config.yaml
num_hidden_layers: 9
hidden_size: 192
num_attention_heads: 6
num_key_value_heads: 6
head_dim: 32
intermediate_size: 768
vocab_size: 8192
hidden_act: "tanh_gelu"
norm: "layernorm"
norm_place: "pre"
norm_eps: 1e-05
positions: "learned"
qk_norm: false
attn_scale: 0.177
bias: "all"
tie_word_embeddings: true
parallel_block: false
init: "normal"
init_std_qkv: 0.0361
init_std_o: 0.00853
init_std_up: 0.0361
init_std_down: 0.00853
optimizer: "adamw"
learning_rate: 0.00164
beta1: 0.9
beta2: 0.95
weight_decay: 0.12
lr_head: 0.00576
max_grad_norm: 1.0
warmup_steps: 217
schedule: "wsd"
decay_fraction: 1.0
decay_shape: "linear"
final_lr_fraction: 0.05
batch_tokens: 32768
max_seq_len: 1024
doc_mask: false
z_loss: 1e-05
train_tokens: 318200000
max_steps: 9711
dataset: "wikipedia_en"
Each number is 500 + 25 x the weight over its row's rms, rounded and kept within 0 to 999. Layers, rows and columns count from 0. Numbers have three digits each. The size before them is the row's rms in percent of the matrix's.

# layer 4 attention key, 192x192, rms 0.0904, rows 0-191, columns 144-191
074:490496520519482501493486476501478512518489520479482498502422503513496454473511532436511527487467541491512517506496514503496538508513475492502522
075:498469518537496521534525523489496492563526479523496495499447516492507492514506468476519486517462499472496524481489468498522467554509483522499487
091:512500550498502510487519482480520497524505533458513547488490518500490462494504525515535506472497511518521512499489472485499508489485491506476525
089:513493483472478471511503523533526484465516505506543537484552461469503470513481494517480502499542495474492491533536511535447498551479509498504454
086:467493483476479450514522490496474515489479508481500487530498494491530515497481468509493483529510492513513523538474515502503524506486493484534508
086:490517500508529498477444465473439505531479540515481479525409513465511484491513499518548522504489494489507505488467502497536565479473466491538454
080:537516450491538445529517513482493508475496506533501505453540479538475506474493520524501489505516479487533481471500523509533494457508520471531489
081:481534546487506510503472472530494508471502518484504505487460547500569467477489555463536516483500512497475453439510495530526528496499503532489481
075:482495554527477542488524439492488521518449502516484523499429495488542484511498501458494507480479516520492478504510479501517494487491457505498514
082:493536538491526566505471495482484490546479491559448498496414512465453487489540472451521476486448504521505495497510462509518501466505504497493490
082:442495526491463478532498476480506509498482488508493505524438539476500456488493518503537513469480522492520454485514498512549504534548499498522468
084:529526472480536484541541526498549483459494497475522526474568525497501502490482556549479505509544489499523426509501494511474488497488499461473511
086:527490482507474516481494508505537504455497490504486507528583480505485499506494470500434483486498479566486507540533490467445488486499551493528491
086:497475503526487493488514459484467518528466500449486490503506511488524543542515486522464499528474507506469519523477471467496529528503494412527488
084:459454509506456485501492480502469500522506487487513506500473515475502451543515516514495518512505501518508561491520519522503460528495476491471479
092:513481501516505511512452535487494516469523471502524487520573493491466532488479492545485479481493529495456519548502554508474502498512501540528489
088:513492453468474496476500518495473464506520500530510505471522483528526479527505493530456488515476492489483528538496516519503455551496518528496481
084:511487495470464448507505513481489473472511483508523498497571491497514530499477460531469515508509493515505508546480494484444480500520487497482486
077:479471517483507493494495526513549492459469469492523532502539535527474536492504482532484527523539510515543481486485472499495506481493489474457528
094:521522519523513524508522524480508483512499479501494517473516512538494490547518477534526514488479517495507483479482464500506487509485501524469517
091:502506500518481489515496486493474530498455511499489513523464489522520499510489481449487491497521501517512492491498519491539520483494502483528511
076:505482470477523450507499527499531487453506502495521498494556513506487524530445506557485498517525483494528504486493541497524501499488503487501486
074:520513484474511511525493508504575473453500452548507520482539504517483533513447499508481533510518498507496500459512498462500545456472496498512497
086:507442498487490477477518531534523513460511504464533539509597472503489520512463500512457501497526484515493473529550567492445472537485503488504527
081:490528504515537546458515484513505498552504563471496506494480504503543472490536522468522502468513487482508517525480475495508498513488480510481511
087:512476479523495475499478502487507493504457541464518481504469528507468497495501510512498520489518516505539512481523535530575537533496522495573497
083:500511539471531502479490500497507483495502489501518489500508487537477508519545517500556471508526537483527516526526461495483498536511514487510477
083:524495458461488498493526530491532479459513488499520511470585525523498530505481494533472481509496488507479492507505505477433480514503510477484525
086:467461465454505529505524541502509502463531460493532510466522483506534507514475518527466484529457483500486527506484520495423459489520493505465537
087:518461488495490476510504522498492483493512476502519510463527508502499547545484506520442509513506464491477515497510531473433496488538533468475495
080:479490496492446512479562496526482548519507501488465476461453472513542508525491470470488459541487533527484517517503508493481481519480499475535524
082:485526506505453511538495525523489508483507494485511517485459469478502473519513515489505468485458529480479471554523505517484472514499495498445490
062:470512529487464458527491480479563503469525495489520549496470540476486488501471523551535475520494494515464537457500489518481513470524514541504536
072:451471551510494486502485503483489506489496509482510528521438495534535492505503515516529514520491473528505504496504490508471494537491506512466471
072:487509516459533496460479476469513477476511497547516506462502497567544491500541525492505498489532498496496522536507500503512513519487478512527507
069:511505500525504519511540535485482550506470536532491490505502521495485523509496504490477490509460506523505441487505497525524471498536501478548470
081:518521500484502505465496482490511466525524476501489575505561507499483475440530478464515539444534486501456485528476511493487523478555501538522466
080:520514501483518521482476494498521486497503496535520533500509520525515449493512515498505506490533498500466537500447523503470521519533491513483485
069:504545466503500544522478494486479507532499457526511495496563530476497480523459504494471469507487523546470449491486453456479519484514504487452481
068:465501518487525460512466500496517475447532484487494477510509473497475550514467530571512474510525508479470492494456477511502479492509503504485505
067:488502504471505501516558502518533524470528504442438518494505486502545493520537518461494501476483476485510525502514526508497510521474524500480548
074:501491490500499498485499504526504499503529490482448452514518507455475513521492522530531458499466526507504477500499491497505494535512496447499475
072:478464501492498512526487477499491512498521487459511453533495467479468490523555485463521471502516479489545500472516479465526533483449533506499514
067:546551545493512550513498537510506487501491507498499555445533510502472476464489521491512521508541527553519472511509536501516455445522519481576489
068:538505534491525503526475522473460485488454522500502511436504537543515528477512516535517532502509455496502473464533512570495497495497507508530483
079:529487484502510532481486456514541499494490493461493508498530493532515471474501544487496499486500477508472476529469461517514530511483497494514518
073:521494505475527489507515518523430520543509506505503477499491497546551455515493521509538479508472532499492434474551517527537488513494497483491481
067:531502468492492556496545516498457480555510483542488496473522499510526529526527458476455502485484461500448506496551468469487560539483468502443459
073:500459518490465463510530457487491510508524496511495488511487481480489527505470496494459505468504497468479497469522523486473506502522510529474543
070:527497505531546529465488512470455484525437527533517520491526540538504509518487527502477558519509500573489514491499474520527510447500488476521457
071:511480481490526506529490539497498491497546472508478469488534506518514541501453510501484483516504445454492452462502482485485490479543512493510521
074:478509494512497499540481484491569477479539460502507493514520482463451510489487517487491488514537505484491501504504488478463481500529510536463522
077:501535478494529508515500501521526473481500484500528513461559515486480532489480499511471499525542507498485470489509502470501456449506510498467496
078:503496496475496507518535499522500474488480489483523511482477475499551575499493526523532498517475502513552502538496492470493477528446518464535531
069:464482500493460499488539484546536516519500486475443491530484479481538452494476490506527472493474532509522519463505488492491508526506499509483519
061:515493485489481493519511481511499526531500514473503461511502551501527527542502501452476471481490551491530458468497490543505532523485522466388486
068:499515514499505438523482525503495469477519475531482470494473486492509563506460483551515465487515528480497487462484514523459484495552507504494469
073:470480469488471502516523498529535507520525464468474449509496467499495478497535494480518457510477507482514533525496496476488514527503506497466527
067:481501464480533496499488524514470495505551455547474484497536489465552535511488486481491495497532449496481474461523474548517507490498499526479493
075:530491469465468459502556472515509517521533460498493439499515493477491498484517505467525472484453508495518472523501473473513536528483539498503529
079:552530467489499524509493507495480477486491479513499495466545540483497472538512504470484474479504456503470495481485496486499517498502498531486515
070:483527487480514461510538505551534478517568457480480481531535499493479471494499483484513457486494510466466520530464475445493516495525508515443509
064:463502506502523516483520522494497496510474509562470525487532502517458483457491481519496512518537508512473461524496527463492495488534487475536468
065:480475524513512478496500464511472517504470563524490518512454461538488471472532524490522529447516480505476487513524520537513478527505480549541488
104:535530486503528506475472476486526507519501509497458490509539490520466472447555472463559534529531525506487486502473482500515484488513491504516497
104:501512514490508518505501505492507498503508502513497484508477500513508510480500516513505505508491516503473506497514423496505481496490494498483491
094:495516503535491527503536490541541471484512491520513526505513525493485493449478535466493472511490490494494495506520453494488472516520521522495523
094:503501533496496544551518511492532499469529488504482469512500488471494506536488532524497502542441482487502505494468482490493440506492512497454501
098:518532501494545534468500505512486498549490500517510476494496491477511473492526505463525516497501518500471482521501480544531500476481480516524530
108:502495525494507489485472510499435493514504517495524483498493500503500494492503492524494500517520504509501496511498457499504493500506492513485471
111:489506513503500525513529499500519502515501491492516483502459500502526499476509501494482478523471490519503499495496496503517504497487503498494516
100:471502491509474500509509505537470504455510498508483491524543502508485496513491470524460489507516510489483503507497538483475504516538527494475527
098:512522478478484494520489510519467486473501522496485502475513503495491491517510495521480498520504495511523504520502576524499518476517515466457482
092:511485471520506471528476510505508503479503501496483519506513502503472498492520479523486502463515490500554487514477546479527520482522489465495485
101:500516547455505512495523501498471531509499507472502453521488525509546521528510510524528516514469503517475492474537441502471473462452471519469534
097:516509535520516497506484459488487488526500491501511506508470498510524492484490487491516476488518480484497534467507451481508515532478486526529493
100:537515502511492513479486496495502478478478537522518482471520515515532547507506485511530516515489484489478508513495481473482521510526479500505509
108:524522504517501509493475509485497503463483481498502502488502504474507506488484517477525497492504523489462476498508476487476505477531502494493517
099:503520487484485533518517491510490492509517512500504513472493485502504482518528481503505505515491502508529470522528452534535500525469466504477512
091:479497456474517512503516521505510515511467482506486509465509507518469477528487498462463519509501504505527483499471502542522483480489516507532495
096:487510451496487452509519481523516507476502499481476520489502472520459512507488451483491538471497517483511479515491516500483502499516514482510480
102:522527504512521480454444467473468525553482521524502447504460493493521492482511468485506461484518491518508507489492477499526535536474503515536520
109:521525481500537502456471508466507499557447501485492501524535517512476464477565473479497538489510538532481495519476502496547553441503489520523522
104:519522531534492459484498508448475532549506509473529519477509482521464460466505508499480503491490512491490475495485574505524484493483511489518512
105:510480493518484480470499503481468486536477511479495499494490521522504520507484504538496543479518492508511506493497460503537546470488478477509497
098:505463518509496466482469504506473512491487495545534464501483544507507527500507519494505529502444492513445552512536446469520530533456485542510483
099:511538513504513527465502490531545498510487482517506500496514524490512473506508512502506497515476528516485490486507427503511492503491497539503543
104:524504493480530534552488498475538523490496478481503509463523465545512524499507516489544505504507508482507503493477532493496526497514468475480522
105:536500450501506486497472521503509496496495472487504493505546504485448513529525513476482521494509510501494481512489520524500499468505537487498507
099:509471507444483492552506478496511513468522488482455489510515485494481504490464512507465477515475466475524500497465520491488487491510516486475506
104:490518475495563482462549506456523513540465527526507507517484509524475481476516475493478526480490482518521502512497520502530525457475487498520527
098:501509492477492536480519505516508513517464498514516488498474500506532512536519523516515502520491500512460494491515480499496494523474499529523531
097:468498500492487487509497517516487514479525496501461504481509513494468498517494494493485486499491510482492505527486544510487494469503502486501514
100:509492455516513461492471502480510489496485505483493537515530483529478525527505480528503521464510472543542491496495512494530538492494502489527486
110:512490501486493466495477512502528498492489516480496479535528484491510536498528484517512527484513512509496485519525524521504524530528483488486512
097:523486516518500477490443492494474516482499489499526500520529499491483490482482483485492497484525526476499512498494567466504542459517512478503508
084:512502511507496511528527471478524501493480479493511476504549510481507533533492503479510484525510508503495524564496544494512510513487505485484477
091:482485512491477496516506522545540501441536473500499487482526499499477513528474519488466495504512518491495501514501517464479475487500542479490517
096:548506521488494468486462490504507503480479487502508499469545516483509506514512499560488514474532522498531504517506508496498529503490512474508481
099:508513499495496497513535506528469475499513483485519501507493548489510494524495501503460491508459492516478481470504458503496481516503502475493491
097:483502478533543495471516534502502491546499490501490514510446502523498513501500496476502500512492516496484471468503524494510498454482495476523539
090:460530490507503523467488536510486519520510521493495531525436516502503494489500449497504487458478480515501499476461488512505505491528499554523519
090:515494496499486505484512489501494492473485488495494492468568510491536521517514515532484503501514507489532465534535559529524515500488515479475515
101:528505510520492511500504488469468512514501492487498525465483488503474500472489512478524492513506512509494489512498473485509495478483474470492497
094:502484504496485472518465528504472503494525505512505475485487515501481489488480493519486458497505471483467527489502511501479491508497504511467503
088:515458493502504501506500486502546523489514479501474504481540490520496510508494540483530486510488495499487511530517559501483488491480510486542518
086:473477516498501503505546504493445480522511512472509492546436469487485490506501511503470498515462502518503501478490437495501502486486526485488498
085:507486511508492504519494472501568524455503452523480495435542491495482495502475537460484487539527516492518507571494555490488490493493514464526497
092:481442481500465512517469486535490492475534497493484479519466509495493494492483479493475466494517491471464532517500492494488453511528528503482480
098:506520470509504453463447480493507506514480495532503505468538486517493504493501497499485490493515518503516511517463470479503493473480510468521481
088:504494504506480498516487491510571523456495477475498498484522478503482488492473548434502468508520511479488540541486528494459504531525520482495503
095:486557482527488508437484506503449488533514495502513502513519494508462473484510458483484520485518518512521498541482510506529508470464516543526506
095:496485525501515457496520481496482479486486509510496484475518486495488493516510514474483482513465511516487503523525558488505488471493520474482497
101:514517497517503521467541465470552508523487478504501525509486478517499468467538497464508494482468506509484495494487465500501511508491470525531518
098:492492504518486472512501488457481514504504507509516478519530472483489498473502479466522486512533495501526489522501513493499525480508494503519470
105:510512475496514482495485497519469486511511492483471491479540485529501493531495487520482500503526465481503505513529516515509518483489495480512483
097:498512477483525531495536527511521511506501502512493493498464500494504495486489510470504513520500495518498476452493500512502458495487499497492539
088:465495522499488514482508496522511494495513500500484494543479516516470467493479485462452492493501514504493505473490498525466461493521550522478522
090:556512503498517495494491489485508520517495489501523496478523505483531524515503499514516485487496485503538485516481519469517526495456478501490509
089:505476486488520512519519517504459488542517531492532479538441503519485469500503469529481507482465509475481486463514449483504490534519494505499508
095:518506507502514522493502558488494484503502495482513512514494518472477466515493518520490496495516503496505465506522490483478470482496507522484516
098:495488506515479480486480492512516488485502489502498472490546514514483503464514504503463517493500525482517507517503513492499504507512501480497504
090:516475504522532469497482499496493479494486477494510496477548510516482534494496525493501525521556510488493491536508541474504509482480482484507479
090:522485478498463470494516463505617513496488545498505530449470482534518492479493447542506481501530462486459490503502495479509491527497467494505512
094:496483509495495467499483490480464484510490502492509506503538495501489496520494509512500511499525499521497482500480510488515498500494506503490449
088:488501485486496511505494513533518489495519499507502447529452497479513517495512474543503496493465492474472511504527471468480502536499501486474516
094:486536509498506527503466495486506520526503555498523517512464495540525477503480468528509511458469491499490466478529468505501497500504502514522517
092:487486507478500533515521492495503522497489468493488508524429504505507473524440489479476489493491486507499475458507459514493472509495518492490526
099:501520495520504506488451495499471528489526485484483501550519479481480507486529463506482506506539506466501500520480483504525534495505492481501466
090:503536525481529497484508525466494483503481480517497479518494488523500480521545461504543511516473496499473501503481481480467487488487504477463502
084:495476519506494465484514468484495487530486531499488498485473496487490473496517531525497517497476482508463463509518466502470486487498540508496472
096:505459500491473432528488499491469483487483510505519464497490503506466497508440505523494460475488466492499527498489529493476474469500505520488469
093:515509514493537512516521494494518487517521469497502516485520489525491515511531489490533519507532470486492452470515457492487466526531491514483485
086:511535502508533528497509503438476511531479525528465487487462514499507510478505511468480493500522479478474505468473479510510489469493469512539537
082:498480496481509499425483513476486494550490534506497471512477494451520496526553471508494482517499490485487489468488453478535519515493485508510476
083:502509480500508466548470525510484503461541475492509489505529504513479505501448515523480473493533518502530531514504520518485492496488522502466507
095:485458505471485514510535476488520517523499503483493472479460484478545511491512508495529462487451478494496526502500466507497497545497477520500487
088:482519483486505466457511465481491535544476520499463491491486454525540475508510471534536476508450492477508527494498441491531513508478452483531467
089:517481521495513514432551482453502462520486540500496517532515513478495490488513508522509508510505487518506449514508479478509499505512518516486493
088:488499508494469524459513469506546479561464488508472516478494475489484463452496515460484486487467502506483491491484482492513485504497534508542505
096:514521498491521525486506477484518477501490501476480539466543528503529518527504533529515541496535501502538466513519460517547488468496480502498499
086:521501484513517460541474510507503490452512482491516522479534518526500517535457529512497531468542525498527488532505525478493489484514531501471487
084:497489493509473496477517508520518514518508497505506509516507492498511491464522496487544482463472519514491506477517484479507502516542516507494491
092:504537507494481511499511510496513521507487510502533519491470482487496479488469529497465481508459480520483490464545484515504510494447509472505522
086:509498505522475480528509515505480484483508476488519502461499518512503505475468531493456482488514489501505518503500562500462494505468510516515503
090:501500493498482520485511513468482513536490530508490488500476471507548493536511487510540504502495487510503500480496479518536506511496437465489515
084:482480498501473508446489472489474494526483544513507483486461453497517464501523486515520487510472480498492530491476450495537512505462486492505475
082:522479496496492499543501505512518492459527454487510508507501509514502520518482506495484478499500524511512549525520516514481507492474484509476522
089:527465498470480456490540462456494502540481515518473457448463479487535494507544508516515515500472513515514520511469499480509493513459500509538442
092:473524499499522466467481505527499520489507517509512511490510487494465505483508463504478493511504481516529478488480581507491537497514509495535520
093:510474520489464499498519487469544478504485503506468453534469508493473495529488523499504462494491489477485532501467503469463449498513550527511458
076:469493513505464486531436501520491501513496487490491500494501524502465561469477516472493479482531546501519489525476529543497459495489516493516499
094:472512509514471503496498465486538487504516485503490514513502526536556511517498503535527470492455481469463555492472460464491509532493484474464488
085:511553508515494488542494534512495517473501474488524545475524538497511530488492523487463474497523532503517527531505518489496516505468508486459517
087:496513522463477500548512517502562501491486459502517493505480516506481495473460531505442464519510466500503535527474557508474501480472543516500497
092:503491533488481503496474496495486494521527492494501497524527490513525506475509504507547491496489474486452482462499477501488492530555496530488498
092:465517502492507508472544493497555542521481502490516492509491483482513513464512483498537486480456537506466528496522469485499494507487481512504489
097:494529444510497490451520471517497521530470509502490502474523465489503510528530473501522497467470542491484494504489479492503550515480462480534507
091:501483509495512494506494491464512484476493496519493472493507503504506497512482515520536528500510527494496460509491538518521474524488542519500476
086:491509497505510478421494468469529539512490529501476527502480478495505460478537483476515494499504508492491455460495486491541528510488457497556512
114:503522509523501492517483473509549537534468475501505514500544486516523477491499519460503498485535506471466492483493520534473516496510487494505479
149:489530493516504533515542519504533484559494491489480497491510505476506495489474483448493524536476533512442514498515498510452469490518529506452499
150:481529484480503525490509528469476521503482493477504496474479498497494498473512503502485486499524491517502458487479474499519507510499496464504526
147:485500498504517493412484518463452482576470549494487494524496508492496497525527443501513527480491509533506525508512487488529535459485503509506495
143:488502493551469471526510476517493496528503545499491513480499467503506511523501461495498470495542475510465494546511498491449522511496465509454458
106:480493507471475502498488519505466498463519495501488508485446512477491497459485486525487479498475492483498501509485493479503498505504493481500503
138:463492493459478508497536530514499484490516517491487498474458502472524550519485465484472480505492485487499509475486507533480518521558505466464522
138:548493519532510501492490503496453488525517463507485484500453523461486480480510504448500472495492510467508522506513504487480479509465523526515513
130:511500485459529495474509552488508521474487505510488507508481523498477495444491510522489507506537476524517483464494467505527493492485480510482516
179:481502497517465504537479530477469527495500491473514504496478502451493463518530559525492466486539519486539473515525524521520534540503491456504515
149:480507496483491499502518514525511504490513479525499502546564521495508474506483505498480528483493523488486502539508509525458482507543514487463509
158:481530493488515465442520511488508504521490529460496525462484496517498513436482509483472540509472472511495483497500501523541507483542515453508487
143:534477492508501520539476474460463483517528491518497482483462456510521508511511508527534496487501488440474483498492482459491500512497489463518466
142:497513467495524512468494517470435495490473531428506513509500497488489488464503533512504530480511509471499502538498517483554552451497491460516512
179:477533506496489504520512512476458523552501490491495470529510506447510464484495507457479502501501514450511507512521516500431474531465513444493511
153:517500510519521505498517498464484519550501521504487519534518526544537484469505504494506473480548489490484485515496507483496498500464438506495496
167:524480505494538451433508506474508496485494501488500521505518529523470483430479500484492517481460481480495523509490480512537498452527524497518499
170:529494463474505537489470480505457483541490495529484457524525515522519504493525455516477514527542509513500510493464469465487498493452497547470499
132:500473504524509514460497488472513468510505476544510461525495505526494505529521464516522505488469497524509522486499511493524489503483495539524538
162:521528492505511525539459487489523489517487500506495468479488495507537522539545511531517518487530509534513498457508470485514506532445504513506508
134:498470488498531530465485507495473518492499484493503516541486511496466505494523517493511496511497521485513514533483488491490500438502489493502531
123:496493506515504497494515488528514486530473494525503504499544516511536502526511454491495514489547499547508516507509498518489517511479479535460448
123:501478509479493500528494505505468522465529506497503471493447521499504518474498512495482462486490482484514497494493479510503481514497474502514554
113:518481493468490490487524529507449494456510533488502468475445516485494510436483496489486474507502460510493497486475477489498496495502501479505541
143:496504522512502469534458509494471510493511487492518498515507510502487511480492538506498481499535485486512508464483508516522497508516485472506473
158:497496539502488440471491487502499498468506511522519531457496510514476501521490506504511529487450475513518522505542512544524522496529523467530501
136:473569507499528469467533477480547517553451497515502488503537501491492473443507436468491529511448479552514506528498499542501493492477534526492482
131:494466490476502526511459482477465514466542512483475498507477519501509535497511492525518485493517496441460486484464489489490521474531500466501516
140:485511477509494488526471497521537462486492539508497524499543493499546502569503503529509518500548531515502488493511507512498524523539485526460472
160:490493506522508484516538516492471508499505539446507514460473477512513522491463531509498494485520472470483496519491500509495549496525462430493499
154:486532491501533488486508523471482519464505508456485493455498497502460484418481498505486490505522484515477491524477500514511509493510492487486489
149:484479473488483514495505524531490474449501496487511483513501503481483501525485488537465510515498535507514482517510481506498478500536539526490498